config.yaml
n_layer: 13
d_model: 256
n_head: 4
n_kv_head: 4
head_dim: 32
d_mlp: 704
vocab_size: 4357
activation: "swiglu"
norm: "rmsnorm"
norm_place: "pre"
norm_eps: 1e-06
positions: "rope"
rope_base: 10000.0
rope_fraction: 1.0
qk_norm: false
attn_scale: 0.177
bias: "none"
tie_embeddings: false
parallel_block: false
init: "orth"
init_std_qkv: 0.0317
init_std_o: 0.0394
init_std_up: 0.0454
init_std_down: 0.0454
optimizer: "muon_hyperball"
lr: 0.00679
beta1: 0.95
weight_decay: 0.0
lr_head: 0.0277
grad_clip: 1.0
warmup_steps: 200
schedule: "wsd"
decay_fraction: 1.0
decay_shape: "linear"
final_lr_fraction: 0.1
batch_tokens: [65536, 131072, 262144, 524288]
seq_len: 512
doc_mask: true
train_tokens: 625900000
steps: 3257
dataset: "wikipedia_en"
Each number is 128 + 32 x the weight over its row's rms, rounded and kept within 0 to 255. Layers, rows and columns count from 0. Numbers have three digits each. The size before them is the row's rms in percent of the matrix's.

# layer 3 MLP gate, 704x256, rms 0.0454, rows 34-105, columns 64-127
080:116113152118113060156145202159093160126129109121132147120084184121091152085120136159127084144093068190118156087178106127134124133147117132096148068093083060127160126109161203113072153125109132
109:130129169117109099115140073153145144097150121085163089074102116074121100109084133156174098135177099059137131158202151151095123151084110123085140136120141095200188157176119099133157196129152102
110:082232181137164176157115190177118096110122106077119139128120167089151193144106143139144127124108122095105097137125115138094064086122117150108094159117116142145119130200158150114119140137129153
089:131175129089110089096126115123129084116108128186122123183169064165128070122138132046092066185089147099081097092116111160112150144087113066098132208166187085146123152150131069103159129147128165
123:108139059079120131138117104125193122101114138169099113149110139137142122131171121176096163176158141157150106154112157185176150120134146114146135191139129086194097120144101095089161157154193080
106:159171161106097121112117120101141137111136109089173128120124111130126084213124096089149115154128159142103087157160134161085093142127150121214110139099083127122150142115118154058088111163144148
102:114185114166129085078149163111171149164121133119141088080069130133198136109128100130149068140131098091167125105151140113098135109068131141187122115087138129135206126173140112141090134164112184
098:132179179121106056154112124117132132134110115163168130126131095075065124077106149121081099100095139150133157159149159127149068189149133107166116144140142099137147112180104110129137106085155152
060:166131111119161128175126178078147210065162147173167155077159125111118103127130105088159120069164135100087175192147068158116152150120078101152172102106141075168136132119111140127114191099140138
108:115128137116136109138149159090122123176190144140090162143110081157150103138140163094093131133131204108105120117185121163079105110158112129166124152109171174134140083124162094131124100132174126
115:126194054079164106156104096106066146144141152082142180142158134136088096134123114127061124172120077129138155104118119070145159107126107212116130134113205149095108096121142143087155110111105104
114:187166098112131124098131134089136130149142146112165080154114107084146082167100140092095175116215163148147181111086091119111126077124123129135148135099113114141139119142049093178154117134128113
119:050159182154125155077068151111134123073070115128184159087144127121148096120130063161124100106104141092129115165128214123087181127084135079133132181121144173069173130119140130069092142183087141
096:105091111098104152135131150127121135167123173140082109163152117140185084168147154189092114128143103136095081114098060117059099147117154149102142089120119078085085113121106108153087102135067158
099:151138129075091145064100140160057103120214078142134123149138070105151206099152122127130121088171154133100140160153104158131155119122106169110169202154111123134139119117134093162103204140141091
111:099092217167199121096101123118134126132096125173145142085126121086137137093120183090174071085108177043067116124156162187089139139170155105139116142110115164152145116160117068163115136165134118
074:107143160114116106155135148108128116160079160135086132137129135086073094127101128165105163095112111078125178071111144213165164120158146104133113177131105156147123119077102122105143125128120182
079:107080118123146182093133071091160116103126160100137131117115164165145110148112141122095172147106143157171171077173092144116104078092143155205144179078135093184148105149069181155127086143145129
096:146170139157079146111105150111182147177126117091170062149091157092110148080164157154142127223139088155150124074128186164114130157151110161134191105130098136127158137138161157171076052166135126
105:108155104166102089131100083211108114133130109144120079131123163134162109086139171147137142172107187139142072076109109085180077147040170183152086148109109117129146072044101106165169139137107103
090:140154169120083169109178123139112088190225137174144158115167204117095174161150144129104095147160151168144111104133104095151105147159063128133109103164099102147111135074126088168107094069153137
109:088092148169105173158135032164058092182131136133120125114074158101128111174098146111094092147205097135127081152139095090115143170144139184109090097128123093103103083109152131120156161127107115
054:155094109163079121091163125163117110126123017146080185159134102105170128122103122142061143072151114117082123113166134170126076153034103112159105119118093119134075146179090141155106076139169128
063:158128110113150180123165111112148129119127025106108140214097104162122094147160145119116181135136124094123094091090107074117113139155151102129140153166154075112094157105184138110135190099175112
099:141134117117107166120118107123155154143146149112093136095099126088161112132165097171109113138133088144132098161147148170146137118155167149138136095155131145154123052139147136127136161107081180
094:153155121094180132144106141105103128109108131084180102167127065128148140107092176163121102067106133116139136158104042132100105075164131094137121142172153146144134126110175173125192109121187113
105:131126088136141171146088127126193095144102135110114147178125158156167176119135113157132155128134145099168163121118161168150100099081143176096112208093119118124149152149152084135147119092094143
101:133128103144112120128085105112164097154119147105144072136163101098163145174175129123101069166137111143122088154070141146119126177106144164160113132124143179149110099180157110084170185169135125
111:145197146185193155090061155146116132143105141154141124132073173080153147131183163120126138115180125148180113114131120102109182118159137164193173136129054107084107086102144130144123095082148107
088:181185135086083108153140135176083165090112081159140152146129162134149122164144082194138157116105142086141144142176129129134150087122138155161138141171071163096200122151135195165157193156189102
101:092111157095184109132076120082132049125145143130126180106107171107169134142118057178171110134108102105169143106152141124093121180134121105118138115174130197138097113087172114159122146120104069
110:143067145082137113165153158141150180090101158127150131107139125185141124132170117124153153109124143111145114184112158141095077141131090145193165124133136078115157187148106169139127145190072138
105:100087143139152149181124139136202138104118187181084165200109192098113177103141173123135138165083105137078100137097099133133097113085100138172114130097132137126144069097100108145035108191137149
109:175110127121192101110148123149136159103094126150123103147198125159130128163075141083109081094138123124152104166132165053146111149131094103162140126117162089156121146109068185118145124173130133
096:077104157122087132111106135153111116082119203164201134098186139126054138119166081154108112150088113099128096085121131123124117129124181075146103149113137083155147137124122115155137104097138140
052:138138125103132114126121074123131146133109076134144183147187092124139123052135140099081112166200125119135156140169123153232150134174141128157111101113160100105094163169103106120106140146156153
078:149152135151138129172123155140170134134129076126161151161099141176077149125111095096154142131193197121144159177133148108074088131069117153172150175150182083127196129191124161163158143147158104
112:178136133165146036131129124093099140118161116116158205116114100149095133126124143046092113182140129089166079146084138159139124118163115109136103145095141087113137094156191108113109076092086117
103:079119164097133163052149150094087157164092139184124157080163099100125096089105192071171146062138192098098157119139141148115119155167080144074143103117150159113127041085140169177151145057141144
113:152109143110143139060099131141126166085148166058098127112162172146138104138121114135153124148161130155128156120182131126030123113203104113089141065145117096133153139090156160145107180128167154
104:116143128131143156082136131140108153121135084172107139189187094169141173074143092094126138089115144125132092123141151130131134107121086117098093121152174102061096178103150133132093053151059130
098:142122137136137112130149149138128182144157119184160110163177116160125170103169175135148134133088208101140094126133151119109109117086127090116149136132127105117107126156106089169163095116128160
112:146148045089109133116149162157098128134175124137116089106157143169128071092115103079125128107123151149059129141128131129079152158101146075131118129170089126141116101114186079129109156124124125
117:143160097122064104174157107137143173076049152135110072081123159118125053115157085136117153095089056106130126081109102134125172166148176124117137069113145081151176142124156113137101106138112139
106:134161143129102166122147149119175139172127117095072162150116139142124109064096078138137141182154145079178089108104147081128184092115103123157063117130139135111088163168143129153161072139186131
106:185148111108126119189162141174120127127060110160106153114147126086098166099117082125091103092149147120157103091065109136159092126161062169146133084091168106168123174148127179103132115093168150
092:131149103142192099113115156140163205124164072135108185123124075139124171119158111180090134154130068084133095143088142109157172106075107116129142175112139129163179129175135186093097070111154070
110:139103155089066106120132129070160124134110107164172136111141087088155146111038091158064075119151112095130096162154154101159126111113187141135136097128126126158125113107117140120162142190086119
098:122131154175114041128123181108100136113115167073140130102160141120118131155173179132165089154112102198086108095105079134103107116161121165117097101187087190076047124101157129182112175162157161
104:112113101119195102130138059082181094064151175151149159174157089101098088107145120176132149123137183156126130080093116137156114151138095126122108142121150137130139103148161095083171107140039101
075:122120076174141089154151107095109083137116126112157110177159137182106115134128146140121128114117102072164149131129131146086162194148077174170138131139180065141124084155106172130143197109131106
085:120151082108183155184108157077082148136202110118104116118152094143108112122174136126135121125131126165131119121129087113190104113098154160145096091092128063132152116117178205092156122085121142
099:099100166135076144136117119164125125121116116145117108130143146159122180119112150065112137046101154159110146095171131097128192092158137183141100194184121149151120097146108089156135141131216137
099:115133160131109177121069207115149118120187153133121106123121100113137105095226073143134122111151201153086084149066109109092144143109105159108145165126131074107175111125064149113048119077112166
109:119082067171106067115126093108074146083085141121141129098106092150119165099148227141075114143144125144155109145106126143124131160134179146102101097073146105143127159105160111066106171130087144
105:056083054134124175097108117070117052165152149108135079056118132082094101108118200071147088112111130152149125087140146183072160109149161110096140149078098104074121082127160139134129083120079145
108:146155123145122126109130098082038107135124121095123105113108106152123150136120124136144120081132118115163116104138119071124076151137131174142088133120114163189140118112133077139150153183101123
122:093160115148128147140121072189151107152151118140121156156128148168120156129043183118090100120114080140098142137182147178150139110159159122119101135135107103096184154127140111166100135159162070
106:186106129153084104093109128167085119129093110132122156051136112166153089047126183090179035099115160107137152142123143075216113168188134093123123091134153156152139111135105144180116090143082069
103:190100083141189139080118108087201136151145133183204120227125080148160128102110097083157154115167180074134098162114082081091078108145125122160121105115101139128121117123126142133124098108101138
096:061159094124174170061093126127083103077117146120112103117130141104141105151124113132066068122171123165000129136126148166161131103139107108143139099119133120119129168112069098138114123107109134
102:116156115140125131102112135099137152090097126162071116113134095149199113115109184160141121142079113188150080095168147135131136125109141139123160109143105130066158097119091124148125106176158127
108:184146113098071212151113112112153114163124058171113190201146100102167082129109162139059102086155107094145128168176147168209193182117088086104135114108176101151109096132138091091152144149118097
068:103109121147118111139141056063124178125074092139190126141133124140118106166169131071131160116098188161127123146143092171075149146128160132156157090134176148120095182096145146089097161121120146
112:179126081139114113144128087149137113128139132165097099145143106081148170069177114064210127098103154130147187128156125047128114179133151069112158206138164127153095092147139125128133128095160134
120:097155179133130152105118137138160097156136166146062111109143092064178143144164122161144140111117158102104134133105165110128139161154154103135100093125211098119103201103139109134137141111094135
111:180106149087155113135130094136124132152140189122160093141087080113105100151131138077157124130120170144119140080123084119119119146124072083137099130102122167114114133101127102142163067119172131
088:027096113092080128058116114148096154098133189151191109089122076198108124175103142158135118162141185139115103226089143091124117118102086135107150099163125148131175151107107120097118156092134143
103:088187098148105159108116109147126062131121143200087100064115081125142175098136120158111111161134088131093136000119154146165130051130188158109146174132143094113127138165123133110124151101135097
098:107111122128120139158079113107146146049217121151190088130094153125148136130118126104102114147154153130113135128090162115113117092118132105126146151104101156141092110106102109087109161129040173
096:109135106123091139075147162155101125146125117137046161165114139099130130141115077118132112162166159088120100147075148099168168092065134135119158171161075098120119098162143109113061135142146082
115:141132155148133118146109122163147142102186125158129123159165099081171108160083162131152112070145144138052101108113122125066104108115084126138108140109146094122109122128153174088094186108181147
# layer 3 MLP up, 704x256, rms 0.0454, rows 34-104, columns 64-127
086:157131120092133088140165174132193146145082089138103148123123177106116174172142112094124151134105150161121182105116156093145179139167094130098174125168150123120120130058161208094096132100131110
116:135091095128148169147170078096083100163156161182120090174181116141133105114124105074042201144076145134124121151057133092135097099152092137144160138112147123094121137110095123095159125108158083
106:210077162118128113137152046109115127110165063172132150194148095078202105167114145154089146087111131143089164151116169115048107086179131118150137124121161123087082150117128071091148149081133066
117:115152081131129122158142130121122145180069131087117116092095224079151104074213165130147125139137076135088102182127149110107117133135198179089121056119090156116059119140119152142112123129112128
111:137066122079115156151152128119138150068130155159140110109110196115185159143210108155113136145073083143105110168088164147120104086157169103144153118166174098120200066121094089169168171119104082
106:088086162105156148122101145174135117129070076136127152185128115141149126076099124173134143072092169170167127145106122139151200119130152141103137108143151147150105144085099172160160179146116097
079:116103115115158174158081117084067076171094085155114144158129134093128134145164178143125145096098131120136137167101107195142114129203127115128126160143124108078128115090175123044154134085088120
107:153197162103079088094137179114115129074143146163197113112121061092073143105138153119093106115114140170113153166153109129122122119140160040091118180151170108150124088160152103113155093139185144
075:120099154143139106118175150153136125113191104108061123134179132164148177085142136141142118098150125144132106128130070114080195097103098194149099078184133169140143115079095098128116122107110111
088:138119153153122134179120065144099193026096170068208097088122157115124139135132112043136125123188096185100136101098119113162110151149167148148143107118059128085149142100067162117158092126115116
075:121094127109148168151173171122116140112118102154126108106072118118094148117134082101203098129159170148135079134127113156192163221169092067154111091167112127172187158106113118186114168107152157
090:142158146070186120093131128115163101141129175092116125101118143088142166127127101122112181097217118093124126129089087166073133122168167153159141151084100223148089126106117127176138129151111150
121:083130123165129128161136063134167096137063117150175132079134129188135122181139128178146154134099119154146148131116111104131116090043096192138072155122148150107146117168118112142172188109128114
113:135147084091164105129146117067113132068106116076147168114096093111133150156096090095169169112125094149161164172129120109198189110122154099122107094133138089158144130136161182099143128158210114
119:087170093067136173125142148139100173144071124140112104159119094088159197128151095167177182061195162153120080155106127087147161144113133168105139147124114134149140092151170112084167178131113208
096:142120093127085157130151120169109160140188107099172123122086109151106103066138105146129124122109066189150162139132080109179115213119120049124135115178131153154149129116119128151149094130164068
089:198173103227143104112062147127111100148100137177113122124100087174184148169197179089122131122094137156126072205137131112110165147106139132087174078167152087106160175149224159116108148153124088
075:103151094103129128163143099142149128101108125119071106082108174154133086130093094094132190142080128153155148106145116122152087032152181124130163137073143127145176126134092087119145145136178149
109:096198085113168142129145107103176137144086159072161100146156131164126112110121181129137157143138120134140121098148160167157143088197141183109141122141122190153159173173135176165187132104139105
091:137086142114133151155169162072090144120170123100155148164088142156066134152167161130133149163136119109184170158150135199129157136161114133132162129129127151153122089223163126065077133075119127
103:114149142088113177147124137119090134106133122136209148181116123140106122172083090090116115113158219128139140120119118068093127095115033138084108173131113092151112151147092071161117093119119115
090:191177134104080118099157144111216097119162068104163102123143135185174164175112084077116145115164087091144177113090087177145109116141087107135155116117175150143135163098171106122065180082119113
064:102121133115141170155173109133116101124152202079140099116105112166124120126154132143172161154157131128111157143150118131092160089158192149084136112105130141082099135054154087089180120136008118
071:127103133119132102167081064137070093153138123177096124104184153074113152107124114135065161103102138095088188150137136135114158148121142102110080109118204143092093116111144137181146161141141138
116:140146187166093106123156112142084133129144084166143136160133109116118149164147163123128120125174164156126122133106057122123182149111130066142137128168086117126139211071159135186115155145152114
114:112070180151110100190107196161126170116110139146087086166155156160094047127135146145160114085067105199123158119162150140206186126139139113135156112155143156158127159218148093197084146148121118
108:133178127111106122108151123140123146151142118136135110094131104135190055139079108086145068144133122159107087114119125102146128158114122086142159106207128150094153114134154149112131144190115127
092:125075089103118137151085106150153117160163157117069067109153127087124139170199141152145131176150093131084082136121158126074094138209101185114157097140157116128099136135126114105152194161140121
113:079092113097112083119163147151119120130130116127085103155140130147084125184129182103190175128060061125112118124085167137161181171113124137102137146151149169118129162174157126160185112131077093
081:142131107125147129122162135057181114100109184113149065129157128144120122109145144080091085135131114170109148064113103137097081142135122122167078140121156076133103108122077118130125083086097154
067:114156131164152132156082080116044072114145179112163114158108113093117119119135060209102098150115086185180130113153138117131120133158147148086176104118101179056144090021156076122098158152094137
109:091065178131158124200110162178106137094138143165156086073124165103131129124172088086101152114136141133126123099091179135143134116076153076092157153100112119078175128201135147113104134150087095
115:168127140081097128099138127161115117072119048137197127142152098124143099152059102101109179094161174185131138147139189129150186097114118064153142185129165095101122143140166147134156129168137111
108:163139120124141111131182102154102121135089193140121120084212160089061102155078114084104156080093114109129104098148142119091084130127099122160114103096155123181113123136093164094114124123137137
126:134213138157134143119184143129157141159134090142023163180123136138143192100101114130183184140198148198116100136091167057089133115097142187111152154166153162112085114189113097122148147156118119
074:098121091112117110076106099146166139171168161131131156144110135110152135098117129162110083067156051075111111143153112108118150111100150146118137029205100115153066107111059115179123146126086135
078:121079106234092159118099123146176090182146052106160118129119136170137144152121150194120112110151118136098144091132169141098148108058043138141175155135137165165134093083096148114102159139116173
090:151121112169126093108125101081112102129139156051106188160166132127066116089104154144101139188179139150189111133073117138108095107093104127174074170139146125151141078167199084097114091115102119
117:065142171113118182154173125165173074170167130184099172122162156078130153108101163140119153108117148106106158124081120111148103120110065138124073144127191124168110138095073175126125132128102116
123:111163146123151046100102080155143112117140176146072148144134054160118091100194137083120080152154107136086140142137114113126136124123110094112125155142138125138109144150139134153134067132092145
104:117147058210147096151134124058156090128176159105125105084063125133134104161122145129128120125153082097128113111114115090133113189141135193206164080113167146185100172175063134140173178141174100
122:193162118101174134083144141123107099150108098092115126148161098093119136063090133118154121082154130165107078113104119101172099144161142123154117151159124122106123135143165116120125119098121161
079:138140224178123172141131134126126143124102130177121172092104092120152150158141135142129117121115141097145155104147145172166132122156149137148190138096180095112157136170128138105150168145136110
097:208168130111075147145159133128133157120025097109127123215147100228083101116112084084130140097144117063108076060118080100141133167139088109154122111149151061126129169130159102118085111109158168
114:092087112139112118116130148189118041122185095134100126130245118097093128125101100165162140147158168097113059167118115141201145078134196140112103148159108109096163081127151090171114070162132169
097:082107131147149130094120123092161100122151131067150157160086115135189084149177190095163139126143096097109131127182074128125141115193161101058126094160101090065050130102112103195109164126111162
096:075088160171106115148153059126117087142105108131115163156186114044074111091124110116139157119137173119131158137161124108103075145132108126064130108131098144135149115088165103088132173171170164
105:103156166108142116116138127147117144211120147134131126148112105141185134129141163143145116135155112131159131114130097171124156146077135118170137122114116131140126140172102145129107151121158180
101:203122132119103052168112142107121096103127156099132123156162130143106181113140159058178109173076109132106142162131110137083133084149118144083144135160128115084108118097152093131120109178133173
093:128110116156127052048125057161158138148145099079160139076148133154098077175077158162134178109072212112165065146120131162010160153077148103116166161191141157112174106150169065115083131158072097
078:183107125115106151168061101125135126182128171143130147098104169061153113169085121109094178061137139102161097132165137157153132091138104129117098104120142138177060069076137109093107087125138132
076:126144096142145176154133167136092110149171166136060101081131082137103103141176118157126174102147143184141067132100059134204159144082152115103123071131083101149159147077123164110150110093079162
085:178060128114149146106120170137170133132144092099099198102074112118142167167139075119106136196190107117118098154105148125178103135120097105086101140103126087125159164178165091095093120173143079
112:147093123089140118100162165140150114078099094137188155188106125111141163153189158164084057121128166119105116068113110156133159153145163119187092106136104167160080142159113139128135065163037103
099:081145107176120095141127106186109119126099113107149145132089140135113165145147193121052125100176151165153128198144121133136154126125091147101130129050131123171110169128114089086133170092130185
091:065105123106145209064086112047147090135129122102149112107128120111062107096146117090183090085128147189119111120092177149101172091109180086099127139121136113094104087142178168159136119153095143
090:145125155152131116149155127142133072118054120066127136089141107171155107104175126085163103051170127172122171129087127077206102127167183081140116143149120155138143128166095110085177082139143157
079:104150155154114146090123124165124088139185172188129153164160166138145126110112159133102101089132112076101145067150123174148127089149129125107117169141091114094103164128104121163088133131174151
116:130153139141068176067099086077115112149099084118129096110129127093142195144070166131092124134147098167166120106212122164153131136156120163057151118145077088161130102083159115087163103095159131
104:165118129163150101106133119133171158155137127135201199172094097144155116160185112085120147121144116148142100136083157107068095123114138112163103158195089111082135135117088163105079079122094121
104:125175106126166185165057112124127126093129130178125094074163132110122137139171178143090116102129127113048163144160106184093077106152072099097162097164127121126155170124116150146123134124154185
115:127093151068160137165108146140134152139111128084171095199136150093150100107163071131131117143115186122122148187128107131087097094093123134083078171146147102122107180170138217166113129127076162
089:087117166123167136058125087166122090111132110115125139057134132127078205142076094102142112194149144141130161117103123128095101092177099137106112138142121162122117157104124101196104145058145085
093:142132149102146174097167141154164132143137156074150131143143106093148135149130133193127189148104087112170116083135134089115115114131131125192140138110137082171106103087083119150193097179074131
112:119121117153175124127139082120072119147124126087095113079112157092082050116113154134150081127142104148096123086102124108070188125080145195132140111084093103137142181111126148097153109170128100
120:155094120128116146205168163153112121141122068113151137095130107151089133123121100160154118163166116138139170103097113140096123144096086185142110121082080129182147123186034149136090081138146168
115:106104161158121165124162174101091162074170088174092128149120178106115175151126127150130124123120094105160081155143123143058185090159105161163176141129115114125157140142136127123104179145106150
109:172117115073177130156164127124136127077108074090097085150163138096106124076124075176113144136099092188110114110124187147177141096143148125099148165092170113175129150104169132094156207100145117
099:175171160158096140090064090144142110120131140114153130107140125107115186100129150114118133179118166151092128122141118110059143079151139147136178153142087062131112117113109111195080121136145117
096:130135147151122133127161126141127162120134161190127057141127110041158103129097134104069166105132147105110146055162149080139195111146061052150129158125143127153130082151110147049161124058095134
090:152091096155099121140139101085144141039138124114159152094122193076095105149157169168087179085072121132094150094151078221127142124137095122141113093129155136132127088107192110102151162091128147
# layer 3 MLP down (transposed), 704x256, rms 0.0454, rows 34-104, columns 64-127
092:124131114114130102126161132129217157126091127161068099177142159109102191167126111121162140143116160108132176097086167106087139096133111146117155158155229150148130103037122155114159114116112103
111:169172110111092130077131144127134120129150120044147138101178092103184139114127147130129163112121111115142128180142146095138154135079143110131111118146132091077105128129114139084083114173170099
102:083155153113138136149110173164152094143126128121128104216091159171133173101176132103136080173168147078132116134238059113107100103108195098080104146135166129150131100173164114146145130112096217
095:127099160117148108113096091125121066118175128173102131103156073169126126191084073106137109191116179109115144074112137128138101150116055079137138201166167081115161150124111097131129107133157142
114:172173155146109145139145090098078100159132158122189146194152102142145115075148117143131089141047058108132193123086137095102121137132086137095103106120112123053121143074118085191124098094115078
105:162175144150068094057163143077145117127150140115122119121129145116128110207174116110158126091143124119127075103118148144139116114138130082158126212117109137167138126154135146065100076179147149
095:111194135131155071111110148113172083139097109120159098096148154120194173163121103132128099124153132100178147091126104159144076111125112101166125162086168121108228123125154122088115134137107141
103:148081101154143203137125156136126144123118137107056135131120171166157145142145128173114128133143121077173086082102096082124112110107114194082103144099119166125148171054101173140052123170125106
077:160101174140129092096153136192133109143160105039079106091149145176144176071160163128133078114119135159156081086110103104098182099113142189134099137161096206107120087114103104136151091156130105
103:118115119154147097092131146095067105150156135186117163118132102173101071163143151092100184091087173138081096096136148127085135140129118116167085142095160167155165134090134114110172117145151099
101:092168052059181103161091111124050151165105168075159174143158129128096134106118085152053121173100064129118152095116119111159135158124097154103117105139236167098088080102131130112155113112124142
107:115071107151100125162097150141079135132119100137097185072167111169127213099118171134193084146060105091092118156171149139150136161100125162106106132170118188118119131113211164098114145114128165
115:136117110113136127129160119110076173144188184151056130229158148132046170189139104088145080172141122072123129098134097108185080165168145096134115119115103089203100149094183112142190145092155205
098:160113143140144126151154126183158145135181138176117138119157163138106100159144170192072141175127112125053099122120117146051105137114099199128192101132091148044106112143089075148092139146064157
102:115095142199133076122119084132176111124146096165117173112105138141125012158117126126101099214092096143171170114084103188076051090134151088156161136107088151068099128159100138145074120144128079
103:108091191171177108096097131103123137102117150113121102125131124126131145118124173078163075123149188069055113145160168191095147157163154131122107167152115142159180091175107065111129159171114144
085:217169145205093124095065150104138069170099145153114130088117086144178166107198183133085121112122122127127123168136142188136151160100156078113152109164121108150186144128221179082138132094092145
082:108058122121153159159115065113122099127128096146146151200103158149144127119078136095137135119120175152151140096142106141112105068164139147177164181080167120184159134083077170152138100097108142
099:148100134107163084140139161139111102094162127180088181126154117136120123174114094127090111081130151118095137159131109061111132195125147077161107139161155097142113111113080083107112181163129114
100:151138118148152077099086132197125164154087095151142134086144149124179126145100168131135144151077172094149099079114106064179087142082129154149104136115081133091140061051113138146139146113104077
093:168078123117140075122129121122073122155120127116081163137104114079089139137166136169163135188097157128150155150114141144191166087099182127164154077112149171109157164142094149104124157124142109
107:145117148140072164165082094107114072132139164115152142055088167140134161163107181096075163131212104145144138154162127149094181154158111140115175119117127143127149092145133134106175146112100109
062:156104134124158165134176128156111123106187171102107124110045091120114133112111092137141171149163139137152107122199133145086161118139211111071137090157118134133129111092110152098180139124037148
074:164116114117144095157125081157147141153118121152124125142158130049124153094095165119114131048130087109123174151092187140146153137114136138192118087126175133139073066127124134179131191086086101
103:125098128084148188137166134098180110141126149111107130133125109116147137114152075141153098156089148104108102144157176130111113124166150172157094119123172153162127116140110106106140157124101202
099:134169092087089139067176079104146050112145108086139153162052190123169221075169110105112150171146118071126129137141133147107096142141128129049119153123079105145170130044081155065162143153110169
100:124109114139162152153131136115164119110144111132128153165099194160034183082141150192142151124116134120157157119106122140166066100120131161085092191075157123154137135109093111115121093083106162
095:138150159110128153181151128123128163125119126116111167127125153153124050089127135130142160077130119093151141122193133088168119088123149111103124137145089129067156153061109179149059068084125178
105:140145116145178154100083130155081135086101153164130095255101167111133117086182171111149100168104120089169122115155138108136136111142159132149158166082085118140133089108140168132096085097142099
090:164181109110098112150147129117141151080105124164132098104127123123187103131191104127121129124127095088087134062142120150143111130122108136199084131148127115130139076184108178124089148111111086
090:110185087165061145117158141159116210113115127064146077203096106163083130114099179131077132112141161163098127133121118104167120096125114162122146113088146073083178119159110161100139140178131205
103:185211109149141160160094075113126154193110100106098147222107125148091126118098136133099086189177114137137166138153090142132107126159116175103097154119145140129106095121157117144116145067146137
096:104150123115118142147139150145183146162118217149084160184083170181052212112233125135135101160127094114094123144082089155134049159142140183076141073145123150145155096107067116130109116160132159
109:097133159128061141137152159120170091141131108146166165122040093173142157113172186180124143170180161135088115119135105193115143106115161169070134142126083161074107058149130097129106111119144126
104:111092126139106107110068108123072134100138142133255106093126129124071110150154075136087074133076087067142133086204115132165111146194117067164112142129101108140143160084116111129137150097130150
067:085083096136077152082076120151153119184132189130166162173121115165125136146124144190134080087145032099120115113139075109136130091130138142095153032233089146119105160076061144180125134130099129
089:093119125186063126170121074135183105155054161130171147175134080176151151149141140178068122147116104160104144112102190137138187135129080133116152115128142119144158098056079120080101110167092177
099:122108138086102180139137140166149116138131125103098052189132156150180144125155118190165168126098159166080154138129117102161173112100141158113144126130094156161092209111074138091142187155154145
105:163127075150110065137113129121138188078116112080130086038077125193126088154155105149101096156122095183137059148126122129123145108140183110174112139169095111077127196173125098115110134127132147
111:141110158110097123175136164152123143151110092096101072071092091113143079131106096153100187126060134106143093129066175166157117173166169156133147136103148126106076149121090122151123150130094033
101:094095162069142114101129120122091127128097075141137145206228069095117179091134062076163156122144172107125142124174122127145074107145092130069077110123095089107122140102171134179109067122085153
104:132088136130071106205126093108145168104151165137116172116105105156164123182121149117077112193147140085124162081130108135086143132094114121103151073104113140114130131116088171122140137150120043
100:124141058125120128146162162125136106145178094112137149097143153168155095098113133096112100114089202119079138101121137167094186145079167081132146137144136136112107098134132086123153216136178122
108:082079155119191163085130107109069116141192119121140118180123048122126168132115167142132094134158189104114132149126128120121107104119087171120125131129102194111070097188112146101118119113121115
109:205108112138179106178161111125164154079139143206157065094091101143166058197106159119094123162103128195152160136128167153108032170126111146137151123114167122144125073133095113121111155152089090
102:192130093095096053172147136125089146141073130122105153093110149101141164098089099114129112106146189141133066117078175141107107154167075155109165115101147140154163121150127156112130161113135165
098:099140168131081166190105081089102125159127137120176150182155107114089134084102104102153100119150159131121125106196138104190119153124112116104114164147129098176096081097206131128108132130074109
103:132103115118076126129148132060095133149121120160127112161163116109105105159116075134087061172108125094084124142131170078139102084175151136095077118107109129161170160069119157141149138154074105
101:086118101112136195113119087130146160126141138169159114169092119112161124100110064127047115094180139074171145141151190128163140120132169105152100142074184113193197106113111167120117121086093039
104:165183124118041151204119130179104140156109078116112081078097177148150197137155149113126099129143127111100134173177114140124131091159118125133166120140067102103116098075111147150107157150150195
080:156125192162116142133127126095126148191119138049134100097133151084165089136133156139132109090107115092138145132175032079146089171167122190124117114131108135083094112164142121072183162174191167
090:127086160164078108089125151195163072103119159138093093170132113118073164158146123166114124136120160096116066140132116092144132178090164066094159092141050140140160147152076137163113123124119116
097:052122174154077169157141173131149115120135082120140140113168120132129148112126121086119124058091149161122134116166144090096252121170151180162101157159117140153111083129133067102100148100224119
098:077178133131133141159070148104094145161164149111096073158177145147151129084137113082136181145133144102129109150117132076162139133120043186102153137136128067093221097157115144112089169081181219
104:142156178066152191130129157110171099170143122169131131151171131090125048103088063151205168131088099092076134059140156112128101091136125127189147146163083169075159100150131184154125071157162103
103:085209198114104062148080106196097163092119161134108116246108174188128132105150084150127148146109121087129084142145104076190093186111113138135105087195122139169136137110062123115092139120157088
106:171118093076161147131103129195216154151133128140111166144135146111156125137130145162131161173162087091107142160150107163121143101109121101094174124133124079080104147117150173129090155083136142
106:125100133116108112101139202089064153149100148090116125127118124072107103156197072149138164139155192118155120131111150085134114175138108117133150121137152145134106081139081124110143114106118148
110:150066127141120117161153138155111108134117126154123122211121170151084072112144099103154099083070172109146118129104146093120152131132126135209107139136189149091143205153127143158060132132092045
097:132143126070081141161114150116065133089133116086071110065132142131075173142104148223114132109143158105117136155142148169159138163153140144118175166080151138121112122116130069129156207150162129
089:171058143118122076115156178116173097156153084135144194071110121147131097106087126127150162140097144144233101161130114076135150126117129151132094118089094107101117086116158082123130137137125122
108:138170166171128088119123100117116117099177127099066181000108084111201162122072169141076106126097090179160137089170153113124111139123109150156121117125100152110095104080098046088160163134167140
113:191101110089166191110082092107135112129160133183135162149157120150117143125092090145134137186174107095160173136136154184164157147124098039121146136092122149123109089101142108098120137109122099
092:155163091100171145098163144170173177128094126067186125096124086105162122150128114169111242144099080117146101123136138076157124112127143107200142112131127085190088096076091121145155101172093157
108:136143159203129091091098123104172110135135136122171182108123107189149170125113167118091144191081099145152119136077118157160095115099112147116090117143091135055079124104090077132131140147103113
112:111155122126158150059125137123187112176188133104109119076102176114129136102122074151113117075089141147129110149121116101174170178115131074139136112174157111077091168114181150144159159096136157
116:031105142105122125141110152110063142154123177115119181185079085149060123176113118163166111130137135128155138140177110144118090131147103056122152145133127155108135104141117114143170090108189193
106:002142150203079103066075135150085139144133183128160158113105071170138123204117194112137113132164172118142103178120092078097099130110126140146145066111062102104168108132097126110160094119159155
099:134103139120135145142198133105127147130102096078142125142148157228101102179093155088151165068156140108130128218128075132135114157124109133127120078115158179118108161109140135160103116168138174
099:117148135162133126140191133141139079191108132149050189166154040076125094108185101129116142089105134119118103135165062131108109131158144093144059083125113044151159151131166105135199076113154098
095:113153101117123149120093103137127111161123131167100152149139125105124183139073104157130076154161145089098185114123148077171148139118141097130157144143015131127129136143126133119046114119124085